Weights of a small transformer language model: MLP 640 SwiGLU.
Each number is 128 + 24 x the weight over its row's rms, rounded and kept within 0 to 255. Layers, rows and columns count from 0. Numbers have three digits each. The size before them is the row's rms in percent of the matrix's.

# k: layer 9 attention key, 320x320, rms 0.0579, rows 42-63, columns 0-159
# q: layer 9 attention query, 320x320, rms 0.0565, rows 43-63, columns 0-159
# v: layer 9 attention value, 320x320, rms 0.0842, rows 0-20, columns 0-159
# o: layer 9 attention output (transposed), 320x320, rms 0.218, rows 0-20, columns 0-159
k42 076:136103142105127091108081117118127166110132140108119107118153114150108139154120123150133142151164095072091167113133176118123118105132110136098135160108145067166106170146105127125176108101155134155130087147114142147131100135104079115176113193107125129115128131115120141164143115171156111128152135114095122144161115124109129123140128137127128105147152135145118166090126095109088107145156158136169125175102167147098131145101118141108133119120151148163126178119130154145120166176137140
q43 086:136127149135122163115110125138096123109109100167082156118124158127158092161145088111117169108130166144141094156122123124149178161131131159084126109160138119113101118132117106142177141128120086121110122108158130114124071131105135101125120184174088148133138142120106135104122097103142187113121131140159102128121144102091159144152150154139093113143136171123121153115089103146086127164130146151112134167112106127164145129156143121147143130121133082172135173164122118099139137127176131
k43 081:109099072098141146087120127140124136149125130133070123111097136143127100162164132131153133117156125118143088127133138110095090103102106167120108118114150112138160138103155123106063125114147159163122124088164142127133119099092104121109168141101110119086169141165174155141147155101124123128129082134134132128132132137135092149104087119147096115130155094122124169117141114157119099152159149144129120152078127090125123151134063082109148155118141117164153125116158129093129145152136113
q44 084:087123173128178106100061171114109130172140070097105110118134120121156151138151136108108152111101125114121131157078139128113166140137166110123103126113142135140168124107136113173105134131128124139171081116132149172159101146101108123096137136120135102153120111156102157123133110123128110126124099135132128116139134135148105131146138115147119066140105126167144129167119156067107110107143136115163135155095136163112119108116124122177094139101113136130147151160145104121113078120138118
k44 080:096145129145125128153125154153170112131093085168099148139130170159179090137123123114128150122118110123129106134113137132114125154100147161104159145164105146165150155111160153111093116167115157161107132150128138129155126108149174109161173145117135109136142149151117135086102121161118153136117108113138091172119108141135106144157123105126141119081159113153121116075119133106104150098099193099149130152124074119161158112098110160163113134117124112123160123153126128091117154180065141
q45 087:108121114044093125113160133105158129158141084113125105116120081164123176106140173124145130125114156104105078127107147101144093097098133104141123097091107151130141166153146150133086126131131132128139124148094131157152176139133149128104123114136129105122125078102125127130128099108136104137089126102134101132096183149089123150120111096128157157129154078122110137117139121124077153121154114105188113113166146148138170127116123126119126135134125148148126122094155110101174128139131092
k45 087:080151154141137130124119101187121132137154123153147126146090116127125146115125132131116154090131113109126120133095123104046105109114153133128141116150101119151112125138091112157166116118132055117107150136109114115095111117115151156122117112155132143130127126115155116127103137152176144114125195131104150133147100115158187137139145090175131112154097137114149124133147131121102100081127119126164166112123038135109127111101113190124128094103141145091127126125089132125091109115115155
q46 093:121142142094105097104125153106136125118113108117160119186134108108108116098121168102107123118105120147093164135134133149126130103158115094144085142095116104161128181126126110160094129135147119131131146135089147164131130181105148097126161069066115124128141136134130131123126158105119110122100110128127108102044120179145108125113110080141157117149102093124109100137114116140125137114135123119141137100134126133069153122112169120100123185123119141110112094137130126132113088125132124
k46 091:166135168129145137128134147143094116120159169089153154108138155162082227121143146114133118129117103121130124122127163114122124141112131059194119131143138137142130107125116139161170149114145106088133147149123127099073132109115116132100103128165117155134091118157152121143145118103094139109135158135124159144113176118134189123114185111145155156137128119116139139155124169113136122105138102137150156129135163144124097139127128104154134130111137116095145144118110084157100116082158150
q47 097:160163119173153125123068126113134116142145124181130144147119067121157160159155093113130119138171107135134144077093126150100138134120137137112082135123190127112115120139109109139126140122085123133138111169135126132098144141131138104105129135091140153103087119092095115161145112107123136139161099149061120112154131125153131138118151099127108086140111138102123144133093145112137105080123166088116151128094137123138083161106138158114138145087136129153151108133145132105116148134155161
k47 110:093126121102144125188103157151150128125111121129099124131148169147124096141142147144127150115114149137103155142128095086121158103105136145111139121150136113128144114098081149123108134137132121141090113144121158164149102112136158152154107127121123128113109116171125153141147123133140140106107097146148090156138071151104120149191122135104153117118141116126110166087158093112140111150149159099176099163132113114124168125095104153145129124105114155144165120150112107104091176181131105
q48 114:122119139135192147107105102091115113110134113136144122135143141126099110138107168081118132071108106108141099162109119103124144129146143152150141131157133119165083133142070117149167110125137072114124085117117106121134064146107114137121121144128140108110120114134127117107132124128164122130112118148115143118139127169093120169170118134126134137150115097100118148116151122123112118146128170099160175108097092135113114157153132116143087087137138129141127100092122145109156094164104105
k48 100:114159112146159113142099128145132140129141144105127129082131150139124172177124165085152133104105122104137149145102120112191123119112159138135072108152122141123094115107123149112133170101100127146119143104121111130119136138104130121152127152150099123126151136128149147126120088142109147144143104101118147157130120143120147151081183109127129128095136122083142102134100145124178107162108165066190144165155139106171118148116140136156131130098147124104120130138078135128129122150045124
q49 115:134135143162145161151183111096131118148130132150088123146062130125089127129171156133148122153146176133154147154125139094121119153148122175129178085130123088159127153137119134128120128120123145160159121120130105103166185103146068085123082115136108137121157071140163120130117129099135154138150153158125134131172114094108134092143149104112129123131096120095116115160151143146170113125137127124115110123124112132144131133160090124155126124136142117114102103132166099089168164161123121
k49 110:171141097163143116099110158126112094135163155133111111142118126152125179149167120090128142160118101143127162150111126113150105127097098108110065149133112155144121127106105138157120106171123147121158147109151136149111115140136113127135163100142136157131116142170160126138182102125103145161145117139123147145089144115139141125119129125106100129133091128130139167108109143144151110128135107167154086099111145160139145110118092203102142161104124143109140169110104100116171122144108135
q50 124:153097104093142113102145089141136123178132134172128117152120081116126127090088100138165136149109108149152128124146156116144133106096120110148180134119117106127149127190136156124145098156115148125069155102132164130122134131107127173166118132109141130131154153117142125178101098109128171123103140113152106164156133121095117126110093142166104133190138155139101170142121114116112133099168073088136128130149157105146129114154114103131105145091115185124123135113127123142118146145092126
k50 119:102124104143155128147141095144158130115100145179114085087101075136102117122158089115115109152128098145161152122143136126130143152183165122156149128155147132108083141125132115170189149147077155143143107079158108139153123124135143150101119104146145081152178135109106129169148147135165095127153151143100133104130129118104131163101146114110170144123107110101143144111139058110107155110148119124137151128138101125145129137153143156119103156132176162112133150132144132141145141141080117
q51 132:112142125121177129145168174134158110111113103154107129118133092154142141099143143145139139147107178129110099132138133095138081116124102155122144119133169131129162112131124098151124083125142123170084168119143129112172130152106133132119098137125142102149111149120136119092147116091147160105165162116174119107116138145132113147132170118135140118145141113142111122138125153146141166133119110100103135099138088110111142116146143105054151110123164112174114121111139151161137184145106187
k51 125:118141143144102116118140085139139092144140116129116154111134137126163155119071119128119095151116169182146128177110135114113148090158114128120124121130163120186114134122094114130154143083129106144111093118122155120120104117114143091122128141092111078170154136135170116151178114090170145127127153103147109107146118120088096122129156127145084118133151126145163123136118075101139171059120094127119134119145189144094169152095134144114121134114120104169103177121123143143133121133134096
q52 121:132075079108153154092144136133129152163149109131130129113132161139134184087157123132126140139141137122091099131150121160129132140148118097106178158141132157161130076138137125130128151123152141093105151113151147124197149105107138125168146113171135106123136113151161147123115191110080125128078093104129178175166146112121127056147146147102106154109142149124077126125124129101153152139150149142129099148109119134111108139133131125125117125138133123120103144109145112127153110130126130
k52 122:126142059142120153136137133157133145170153115156127121107156134120129179116163110116123109152138154141136131178169155123102113104147128154154138126144155079142130117064115126109142110119136109141118176148117095163131114123100108118182120144137112161094100150105140124126126117145057077143118143105131186095167106152133127120142124180117120127130144111080102173128147148126124112138165136103134143156117117129127148135131130121119095117122157107140102091169127090110138148157120106
q53 118:102131151127125115106158096132131118122165132118141083111148090091167107132132078146104080141127114120124153108164121134139132114097136174120089123140151118100111151161100142133118093147116132126113145106077136119148141155130131145143128087093136162176099121155143113141125126140158137142132152129121106123122091100134130099104116146143140128110118140108140085156136135145123122156149106117104128153127145127087170098157146124157135128151134124111131157129099126148158103134136134
k53 122:137133151094148113093095100112133132145115119100118155135116115143153228072102095158147172132163125139158146172132162155118105132163116124122101160096159123122128141133155136085090149132134173135141117122127140144129151110142139159154135123119125124130125156078150116131130148127145181108163157130126113139176106134127126109095131111129137110111162146099142134167129115133123137127135095137123158134130082146120147151095101116124147118157125126120125076165135117121199104168070101
q54 131:112119124123116131111119145144108135141115113100142138140123165095119159098141121135131107130133126118111094094122114146113127116095137127098119152120143135189134131118148164129133121082165142139102073097069147144180128100133122131150107166119190120119148145139112131135118172141153101117104172074137064141100138129120105132119127091146149171100108052124149126145138104110150149115101086158113129122127130098108127139153100141140183165130132190127106144130103124142150157136151132
k54 124:108122113124138115186135131121128138169151160119117130123115090111155136096116090114122129153110128163110123086102140152123117114121139130167110111098136118154107100102107136141151130147099093106135088120131156090110129085145151145125087116153108149144148135138125121173132165137146128111108148134134145104070140110158137162071137132129129173095169086097108136136099142123122139150131126129098162153118106130123126101126139092134158071176106133101076117124120090127095071145145135
q55 127:098093125149148121103111125103138119123173093123121112150159114096122113144097129171110119127121109095112115117116121144079122135160122144141079159112116113094122105126172143163104131098124104143118163111109111128138129096113105122151127131072120084117121135110119166132120125167105150150180150104131114147144135141162119113124125127082135133144114154123076113123150109097104137087126127115099114143146117165122142166117119102156167141147164125165150143105174105131099095130133102
k55 123:159105143127124115124135148099132121141127130107159125186116109110144119154071077124096152135113172100122127146102094116127145128133130120174142122155102134127119130129162150095115099121120114154119075107142120166121159130123139131122109130145090117158103156126117160122134175097087122100093103146115134160159158132125113084102138117135116130127118135141135101135109147108169131061114124149103134137115137104139105071131119169115141145121108111157095132146098169127125087144157160
q56 124:120097112148109080141148109085071117136099152118075133134133125205071114059139131133152159118127164139068127118121122140134117093129131120141106102118113144130131120110178125129107127191097148147141147154108122113148109126094164128123196129154175107105136160132146129123163086117127158131097080128099132125099121150129159125087155088166154114142115114116116145104151136126161147110117137142158147190123081129153129134129138145138109139104139162103122126150148112127103088091162110
k56 125:129150113062138124167140115129112107090118142100129077101117104111125113139141112171133113128128129160090118167116151121085118109149140117081099119145124111125120170131137091088132127133120134119093148086119117121123135146135067133137120123163130109067091152116126108113105154109118122167105098094151123120107143138126105149111116166148102098102114128154132117117161115149143091131136135116113125159180127120119144137155134131095131142116140079145117104155124149153094128113161109
q57 131:095122161120143106098109128117140107148129133109138102123117117096125141160153153120140115107115097069145137109142166117163161161123094122105099133109119114130135138081159158117176117101119051126127151109134169155132125114116149073175136153153157101137126150092110090128153134131125116155119126139143118111124150139109108099120134126107118140112120163105155165165090188151112120119138108117178149109119103157132142111098138143153180177131102125165146091085150146127129141117160128
k57 125:156161170153140111078125147135135103128170102114126114142134121120187139167140126100089136119142184104100150120117119129068126157122129146140126147152144075122138163163113113128124138129135122135146125123151143099148094119124107108127193157117098095134118107155137109130142084129141106129150130138112115179153119125133112103100101160132133131097165200157116135130095141099088126141116114112093099109144092108143125095128130144115153156136111110138103088102080126108077135089138113
q58 124:133119139121135167153138144117134076158132124117168132138136155191134081135128178136121108127148121135178090123153113106149138138102126124162107129115126121143120116167115167135083135123112135130104131129142133135133129103104109134159092162126123145151145098167155149138084120121124107122127098111139136141109139117113161130157083154133142134107165088143117145119122112138145098145130070127140109129130150192124128072132102210138122131096123181123130135097100119106138134108094139
k58 121:150122163121098145133122142116165176117130124147154093127114101146177105142108105089153135137116132132124153141122139111153136134120179137162140135121137114125137134095095138128125159109117118132124114098122122158116123124128163146166121140130153101120076102123114147138116126158163143155171177128147116139050081109095149098131112147125106115136163123120080111134138111152144101103120114116136115109150165183135146096097069128139168149135124134106110145111135107124111114156146099
q59 130:118105184122118095141135097149089118184127114161119156145121112107117120083138119148131120164170151122139100116073106069176105119121159135131074135118078129125134135154136152179118135122123117116133104113099151118104152154129103105147165130144151126110129133160123119161086138132119092084109127120117109106170143137106097107145134137103176126145165143135154124177133145140153166114111127148131114116151086143130089083100134113103100142188097135136127128092124111130145144118092098
k59 123:123149120176143105157148149137161091146143110141127177122093176116144095110101139109121126144155113140101129157146107078145076103164122154145080144111131151135140134109116125143151144121115103060144132102164143093123086146096109119126107117089132125140162122109115101111126166135161165128111090143137086072089147141139103133124128186091156147115160159129152099144132115098150154098101125118152134105116099140108133145162170132129118086114129133114095114158108136127123142113138112
q60 125:130115150131148109175094108167152121100159119139099130128134113110072160124103070131128106079100139120156127107145167152102124136135137105147127119159082161157101128133124113161127158119141116122161098144135100180113112144081143084119176135090152113080073121164110103093132137110111164143135159116129147111122144118161108093113131108104128114121120148192142145159149092144105136131146164132113111128108167120116081103130110155121129150082122165129124147083124102119160123156127166
k60 120:134134135116090161128125095127182076115131109132143095116142143114189171113098116114135122098116095152153128167130122134128098110155108127119143101149110126150101148116150094167163129140155114078173083094127149132084159118103146107117156174105133138096119104145095134123102147130143078143137130111155104125113093143121106094150133120129100108125166141109115138141140130151123107147086160136122126170115153120124076087146091152118113178099127171151141108099127115078150080123095139
q61 131:178151163117191110115098123143076102119117176133170139114116156162146159151094137146147115143143137115132121085124146108095157116137118121155154123147117161101134097111160152128158115134102137115124150124134135114072109078113120118127126133118127118172136141124110137108154118158123085100124098140156124131154073065122151167130109117172149164117093129116139137117106133082125132108131142109079124147123128111166111146124133102120141121142125103129156123116098159143204148125195113
k61 126:115150179134158104142140116124110110118114097133130149149117146157134121163114159134106137129117153127114087123115130138130139126166087110162109147137144140115114184115102119125110152125100164120135185146130115139115115089127083101142109114125109146140156126096143136109131109155131131144113143069145130104176139113105126107127130120149123148083149136146124152111121124092137086148154110106121134134117111150134126158109165127124106115136142084140109127108121112113090154165134157
q62 125:146159136129114131134113164154149130153130095136113147120114125154111172149102129159120118128126127130092118120134139153146114149120170160090132106119121171088110130165131103148140169104116152120125096084149143151140126115096157153097144130183112115128162106093139143113156144144130164109192051148113147154136107120143127101129155089134110105150104149175094097102151122094111149085113061120142107148117159146138108116081103133146130143142159113133116160114110137127115128114139154
k62 118:128152100163139102133101125127123104115100099146111114138144132112101165085166122137111141129114113116153116082150087167113135126157106111131177115164140176116103166128142120160105130128109130095136118088110120124153127123142122119091122150171156139131101135116115126098115129147107122163214111151132159160153079092122120153132141136158112138115119116063124101091170103147134137112124140153151163115125126119120119097130078165128118140093146080134138119120115104123108143081149129
q63 125:099128114110129118132127101122109126090114142102154136141144129200135159137142150111136159097153085135138109117151132096151144120104139108133076159107136101116121140123105117113144130114137136160122112118129169138098173141131145144129119100158176124107089164125116130152186143152142048108117139144124106093159139125131140142131106140130104095156147103138097104165132146143099151165130134097137073119149117109117116127107166147119142121121143178161107138153134150133088140133126103
k63 119:144082118094105096115111091134119133137152171116092143193072141145151130141092143153138127097133132117122173127122166137105113132089126119174150153141119130147114130140130098147084170120118139115153122139159151150130113104128131149088099090106111154099137143115102129153131163135099111114122134220136128101104135139121124102126128130131150126126152101159116103095124113132153149161148149166145097102083125141133148139129108125111183101139141110145129130125171146135101156154130110
v0 120:149112159169163123121116097144127078118128129127135098163145120151079152125131118117129156145137080120167153156110141078146156153109149131154113167094131156121107132104156166129111135175128117122126142127150147108160118100124156109135185136108166149097161083111148144140108153179115114102107104119139103109135151146126118122113176143139106117101097108166120116161159162155133155128143134103173119116147129086135146120163064105100090097117115111160143092137083109122141112128097127
o0 117:155108091110168137108172157139097127149128119102154177126150140131152104116126142130151110131163165081107098135116095132050107144132127068129133148178084103088102128136131127125152132153138152133168115132154127182091155121171146116127088123154127094147114143141125081167152152095083161132113122107114100144145153153119129142162127146131122149156112126075142116109130136117093140150138101144087127162110129136111141131131177121116147139104098145077096152132137129141119091108159117
v1 120:088152089099111132073133120085100088156136070120107184128091144155134123154142145109146081126126134125144126086131100109127131113170126111138140156108122115120133151109077101125121137129126120150153116160145085148120138146106171149086117135117154112114128098174136157143116167150142154132108142079118121141127160102188131165117112136121141086091147122135106077140174134110124082161110127113150128137103129150100146143142100161139155101116126178088144153158103158088115127154138147
o1 116:175120172100111105134082134114093109130115203179165067145146141145106098108130136103113092123078176131116137142150145156115131121166089131112090096117115126133145094124107147128175159128119084107134118133134147108175097158117112148109123129129099116122097158146143135126135092153122129113148112170145139150129098157109152109109143096097144144142098136165175177101128163151139127134118114086161175146150107092091137057148135126105134119129126103109138108117148142131114113066112091
v2 121:117126107098169119172151106130118143125171156151106139115120064143148126155120119194116122105125101167114115136139153118155100136152129104083123142084116122153101138070077126130099149100107136142128127104076155167111131130117132144113129115122143093136113120127123148126124108101142109106156192136160141136123117114137109123143139117169107131161099160117100141148135137176144105141132108166147073145145088112116116092149140135145117154132143142128100114123102124169116139099063120
o2 119:096104130091119138137135107101090070190154113169088131172121103130114163108126124142114124140124149116130142163138126145110152150103111138121120041102100136119110136157172089126158150122139130141134121107122106102140174157166131093125112145071117139131135142131154103141116138136116103191135104114139143109141153126117129114128179128157110153139135106149141113167095101101124129128134121147133184153117130101124109131113142131137149102113144140129181093117104133118126112139111116
v3 119:143135055095116103152115128099172114152125181116142128173127153155153126123108093095154151127105112145101114137088100120127101119100107154123142125167138134136152124126119125099130129145128127110126155129151109151160123120124097145124123106113131211151146150114111069125118098074111122143111097046149097138130134144094146143118158159120096110128145140114136139140112136100173132153114078105111131159165150132139119109096116130186094104076134128150138109163101153150155107156118135
o3 114:123134137124130168094150152182176167148129081091146110115144115107130116143169117145110123128126165129091110148110087141129098162145088143119195112142140120103156141153110113134143108094169113098160110140143093127097171138101130129140154117141126112143150105130107132153137157165116105131117120126104126106154143101190147171091120134144134135125116152153107139143079088179101169087118184167137147128112140143106152140156117088072143163106144159141140141125164140133136159097135103
v4 122:143110145113127108134134148108110145118107119094111135131123109120107123119145133108136123165102165080075135126125107156106148177118105136135174088129124167148135170155136113140141088081119136139171135128112093151111148107168096129153106067108123150097135130121118107147139154119097122164153164092133099126162137142148091130083108119150112165154140126109135126100155140119132166127140121138111151101138140113104155131133129150094162110161140133101102083109099099143108099123119137
o4 119:105137139114178153118108150159156143149123105121123109147139166107169081125132159136139157169123139176151133150136163150115114134146116090102091121126155102136120118117154155110089121176175143117098091131120121142145164147103138151136188113146150141114149109096125159119112138138138176172136125130100165126152131123088149140126143141104139149157127140098108172126112099170137116123127110119143119145133128145141096125152113132139123176122123142138165085098130146129180152111139154
v5 118:123173156147116112125110088144109136133130118173130136126096133128165137095150145104102158130181131151125096139084166101109146120106097142105100112141130143114102117120118132132141146115085124121113083066088145152133143115128121097119115113140131101115163151127102160113099142096113109115125107107132086161127144130166190130169112134148127135105109128095166111139157104113115145158112106142130163162148147134127105099132079107154103131140134146136146134142122156184134108107146109
o5 116:136095106150114153133142125123134051108104123112176119163117114169135102141115122166145154140106086112146131132088152146116139150095150162087170084118137163154124078136149143136164155180100112110134135167115151135149145143101123177082103149105106084133076125106120132121133121115160168146160137094101164096108123157099124152117122142113125118098146111139093136123128081105107137094142123159154094117149142120126094182127142121135184117115175151154076134142121168126114087132188133
v6 119:115113119124080064129108115059175144141123131107142143090132147080129104130181144125147081128143123126169110134087156167120096156135160098166098151117153177088093111103129140109101144123100109157120138113128136131092136089116109111164128099156128116106105079135110122174126132088141128135119113115130121138153115110102148146115119118133144079101103082100178147125139165127135150107122120128094158097133143143092130116119118154125116150151109122122119131128111147090123105116126072
o6 118:123157108103114144145137146106082115167125059113134114145149098147123122043122118151125131065108086130102133133125113079173161177118111142184145086157101132145145101144136098141133134122143167099123085140118115108116078121096150131105141132125129130163158130101123130112110117170135138106128101161169162126102106125142109131143104146135136170176144117129128133139110110136128106102114133131166100119087156109082119163132134120135137160142097172124126171100126134119150174147150173
v7 115:119136119124126130099163136085125112089149132127163135114131179107141123081166118121148120106156126117106127157113137107163151161116180076119122116130156124161133077107152096107149145128111096153197140185108140151118107123138125142079143169134161148140137131141169118119123138108079151084157099147076112106152079101048152120109079134114124118105118123145139133092178145116123094107119111158123134137146109136147118157140126133116149123128088129115094110148077120133086155112134136
o7 111:106125148170140113103112137182099117138130112156118080111104138130106111129088095130170151080137138133125148149119123145108123112123093167146181106149093128139108184174138121147135087116161163136102114084105116134138100143103108094170137149091128124087114117158092124097151094162168181118142125120100142180116102111162162148163155121143113124130121133130123135185142105129163106180098137136122146112085157113127159103136155109119178092118124107152162083115153115172179144167127143
v8 120:132134121152109118128164123165129143134139131126077128151136125096138118123167123093158159161119125168122118092147171130124106131120130157139089053085119079125110122128127147133125159136104152121130137116083100160091161157118124164071122131164132117148122125130152111127150075118116133137137101125115089114142124129103096124136140138127116068104132126110117123130136109128145108086100131143174097147079148115144141098079161149118128148157107110138135124128187131143132115104135162
o8 117:092134161136153108128102093143137121136116140143111141127069136121112142100160125139149110111150117151121123155134144131124139149142135157179163134216160135157102146166102150137127083125147145115119132127164101156121146113161109124154143134113144175133153140157175126135144110139119187120120122115109137120165153125178115117127082140132134145134125138076099166102125131090107138135145120146124150144154091145186113112129130099118121120157104130143124122123146113102143144127113111
v9 122:171114144108110104128152093116152139112106132143091152151098137141099135114126128064079117123156136158142140119125157134169150091106138150134149152159131139096123115111116126146137133137106084148069103135102106177112146127144150122142125157124160081079121127104153068096138151105119118147141187139117142139108140170110087127112084081138144145101155133126094143108123152162173132141107127109114174151102131119136110133152144132168136116125165136147106146108147163148120150113136146
o9 113:147133106116128119156147087149104116111072108163116106117133128140127146099144161156091156131109109106118101157123100087099094137098086115121078115092056151128124134097175121121110156133128119126117124122152148132132098139148141140130100208079122153121134149127144163103140093116110126109157152109088093133179099126156126090086122142140150139174105086108122138117143095147125124124116084123175107160072126113148120117152078122119141114149107111118102138142126144128164090130170115
v10 120:161123104159123121117110108148152077126167121123141146124152094160101101147120124140130168172101118083072134105139156178108146119086120164099165147145146168117137096104139122106078130081128148104143177118142148118160144154099122121140110136101147114177127144117123120089117106105129116148098108159153132108149129165118138140170139129165122116098137087144166175129096144123111159121104105118133149128099141123071139106133112114079094140116132151166127137147125135111142121104146143
o10 113:103104143142107133120129115137133145125084146152112101132127145139161122128106143122142121070087132110149118103093078150135143147163092136155086124101154108138119123115092154180150085141115126121122156142119110141138144128137072144129137118160163097103114145087096131121134099125102122081160101116112100098146119093136156153165149147122106102164125142097111070142129114160082094143147109139100174177083143117132134182087080150139108134111132081140140105165155124104141126114133100
v11 116:147163138107149125165135114133168139157130129144116115140094168145127104140154139125162154125150127167130160150178154151124187098171155082131136148123090131114122110140149180133118107117115115111109109158113141137122116084130164186158086135149173121170139139120154087150126144175096144141166140101173136111099107095095131102103094115113113117160110174135131146143114123095138156161175113092137133142130151136074132130149121167138110145101106135124104131136107146085158127124174137
o11 114:124131124122131111142143133097107174142093114152106121132162100120118128157110109100111139104135103106133136141135103168128136113114124140092131131110171166116140108125098143123128171103107137139151146077131134157146155174144164104128187116103121121133128127136102093136099128150154134105123125142100135124176144147159157112132119130135119188136129152134138087142100129112065153140131117114101131122141120141160142123114131094139144137109125120150124079125124109129094105143136099
v12 122:139105104147113157142153107103136155141163135113110140125097133116140123116131100144102106105146130125136164147087141133115146149117088123112126124144111127078147134135152146144157125111161114143144124088136183132138143089133047093144130196144125191133089153131142150176124139136108122140142130153160130120114136172137121168135119111113124121114128112105155110091115088144089069112123061133110111113144118143182140160103106112147136108109130145098110120150119127093160117142171132
o12 117:086110115128089073122099132127112105129129108124147120162152134146100104117137103150163118169133144117114108114150110123121128092120127126096140112103183145128148137134112110140131110159141117116147129120119145126094100149133142157182142094166128101135159092096152122151123116131145149164113124159143122137084114052155089116142159117167134138147086157141106146158118166102123156150089182121153119128144125082107137156146140084139108129166104148123103095117144151131100100120162085
v13 117:139099092138152127142114108109168131140129160138164141136151164126120120130104132123141120144121155195113142125109146128115151133106152131134124163098158129112128079127129122123119146148149131117108159100108118167118155128071154165113134130126085135167124135085101160142152123112124111111133134147108155178117084110167087095105157098136119062152082158127145154090174098119100152085121109143090089103090127061151158105118133086111136164151150119128175142184131135135115129077154110
o13 114:098129117117155129116123151099134139116122140090095129092100107124134119128100104071133135081113162125123106080119114114116117089115106175121183066130124091188109108130122121119120151135101137154084098108152127169109127108172089134115119162126147073107083120117147171143121176148136111185150132131172122108078153141146105139135124163117094127143108098124118104148071138146132116124101112097160130163144169165158109164150094116089095142129090143132105181110091120128135153157118134
v14 121:104155104119125160122163121113090139154176153182099127137140141073134131125143138122109148148152121133133108182129134150113083095141124110135086134166149101123175130097123138099129090098112156124135132187117123131121125143134146131132087087125136144196141090132159100118141154136144153103163138086160138104125127125108137119124118072120136118089108123156105130117141116138117139151069144096111091087164131142144115123151152129130144099124120177163108114144107094099131135123154134
o14 116:122105139155138122134145123143117127159105118104113164144155118095147156131118084101095132122152140149080169140179133181149155096141109148136183136137120113140095172139085167149094130143133111112145128130134186106150100129080069133103152134132134162107168125172150107135115137111159130113140146139120122105129139135092143123141138131127132125127134112119153140140122179073133145104145108116179124121121148126088143096147087151131137156131135104097111150119078153115119124118164120
v15 119:114137177114148112106134132094117115104122142144172093133164100153123138111074141147151106137137115158155083174099145146137136137127156097140157094108161142124151089085101105200097129128131124107122122118120122108122098076121112148147109101129121124129117114134168133145120123138136103164107136142100157132091133144158119138092127125134098126136173136169110139134063117106109117104151188100178178138120103080133143160100122166165100124152140090124156126149117121155132121102165127
o15 117:096128110113134160172162147105100144123108127122144141148115160117138127137113147124157130133117130114132117094166141147095156128135114064139096109172143062183133155167119097086179088108100127140101127113123105146143114154121153150122132163106138112121148137134147091114120122123078161113161160121133151137145142122074102145129156099150144148122154113079120093139073128128124159108115105102129145133135140173136080121105128134103126129135128158130154065158145101089141103143104128
v16 118:100136143113165137095075129094148186119178145095111126121122156125145138124118126109108129145147147137136119170149124126122116110113120135090162087154096132159089139065191137116153169096134151143156139131110101104092150168105122105125124131115163105140130118135175069179168157148114133135132108137118102148108144127169087143110151103132113103168120130128122096101148135135144128127122097121167118130112129097129136131125086135134123110101165137112143139144168133127128141104127109
o16 113:125155154124109154123137155172119144150135130135097126126133126162102157141077080145130081140120138118163117122123128125104086173151133124081136147080157150128178075185130092117116099123091107135159168132147130134106102119135134150129119144134132132109196137106132170096102119142109137149106117120060169100164090120082146163151129154142123117128099084145127155109141102144102129195091113112106097151113139097185159132101126134138125121169098101085117091126130128100125138129148138
v17 121:113119145105131090089128135142077161118153140150106102091143113102106116153118136114136123143137164102128122155128148159144136146164147170128146124134121113120165105141143120122104149142084106150151128143113112183166099116082126145104094173096151126164154080156151136153153138142160113097125146137145137141148115146092171136110123117155137130119121104159140168140081122158110140130140103115133094130146117099107116138123105109089119146113176123123108127147101143091102180144155145
o17 118:153142103127095143133122172117127126182097102063120120143093156145153141131118138169114145104087123125124139124165136098157120119113080139115156174121122106106087141171111141115130159132146078136109154118154119116133143163124107139150209109137138146147137127121145147121117130116085187109140138110086114145093100114134144114170095111112132168126112145121114111127101112127160133159130105160135122057106109119101128139093134125140109086145095123134180069150130154132112099153138138
v18 119:123130131148113122164131130107132128160181118156120106165109108142161123101169127063124170168115117090177126169154111155113134079159143078146126100125143115147145172092138080130159083138101109116122154138100103103140164040131150118130101107087097122149135122130147145129099102099108116119141121130102169106123182145187141139132136095112146070132097148123137136113116120174137110128112132147091093137133138173126110170157147143125151101155139144129092122117093136167130158109108127
o18 112:123125116116112118141131127153087110077109159118144128116108132102119158157131122166149136089128131126126121135092198104168097135102125147124119124158126127140090097145093130165074150130124156127142127156092133127135102181146171144122105167145149190128122131113090152142140089119119128194126107175135117116147118118116148127096154139109113152105141102158116098101084146080117104136122111127135083155169130121067132144167117102144094137132100138159162127169108132094132116149140113
v19 112:119128180145142117154121194132136152107123101127113084107081157116157167140131116096105132101114108104153113110127140143140110176166138140163154149161114098108103121157094151105126146140178081127120117195126103131121111125144113117143107113125119126151140160139106133136138130117129126116164162119114110107146172112140140185103155154163110123119131124148115125150145098121126145137134134169117115114097118135127119143074118129071108135140109141175112147134171169125117123178107114
o19 111:114125114127141138090151098083110097141150150116139067154138117156137171083080149142117137151131139116132149122118143152164178150107166136045102145116144128141118134133145119164131122095125124142112142159136136125102113144168109117160139107132129150082210142126135111132130138106093113104132129139137156153159108150165135116148130102107116131166139137053133191119084156129171123070075135118138145124121125161144132068141143086163158155081129097122125138135078134093109162135133116
v20 123:125184136152131131123124105127125101134113176132130150152084098095168131166116124130139119141148133134136121122099111114156090122108155089159089149134128138114123164168137144110111134140125121114137107193152075149137103177089120158114109116120157117128103128122107107128174088134143083179135111118114132151139106128093128140169175140130117132121129124167108172098107169107072148110126107133123116144142123133150140151118085092148147109172138098120159095090117132132107091110100135
o20 122:148123103120105155158150124147134115079165103149131163115164133155113101112136129134106180104157139137151140105141176086133114115153123133127139132119101141114157108102132118153141103142158144141108115116158199126128157093101151140120138122125166143110138161138129110146117188118120165132087101139171144103145122105179135155075099111115154109149102128116133107125121115124133106153125125086098144117110141136118155099135148161121104166106119103118129172133154182142178131157130109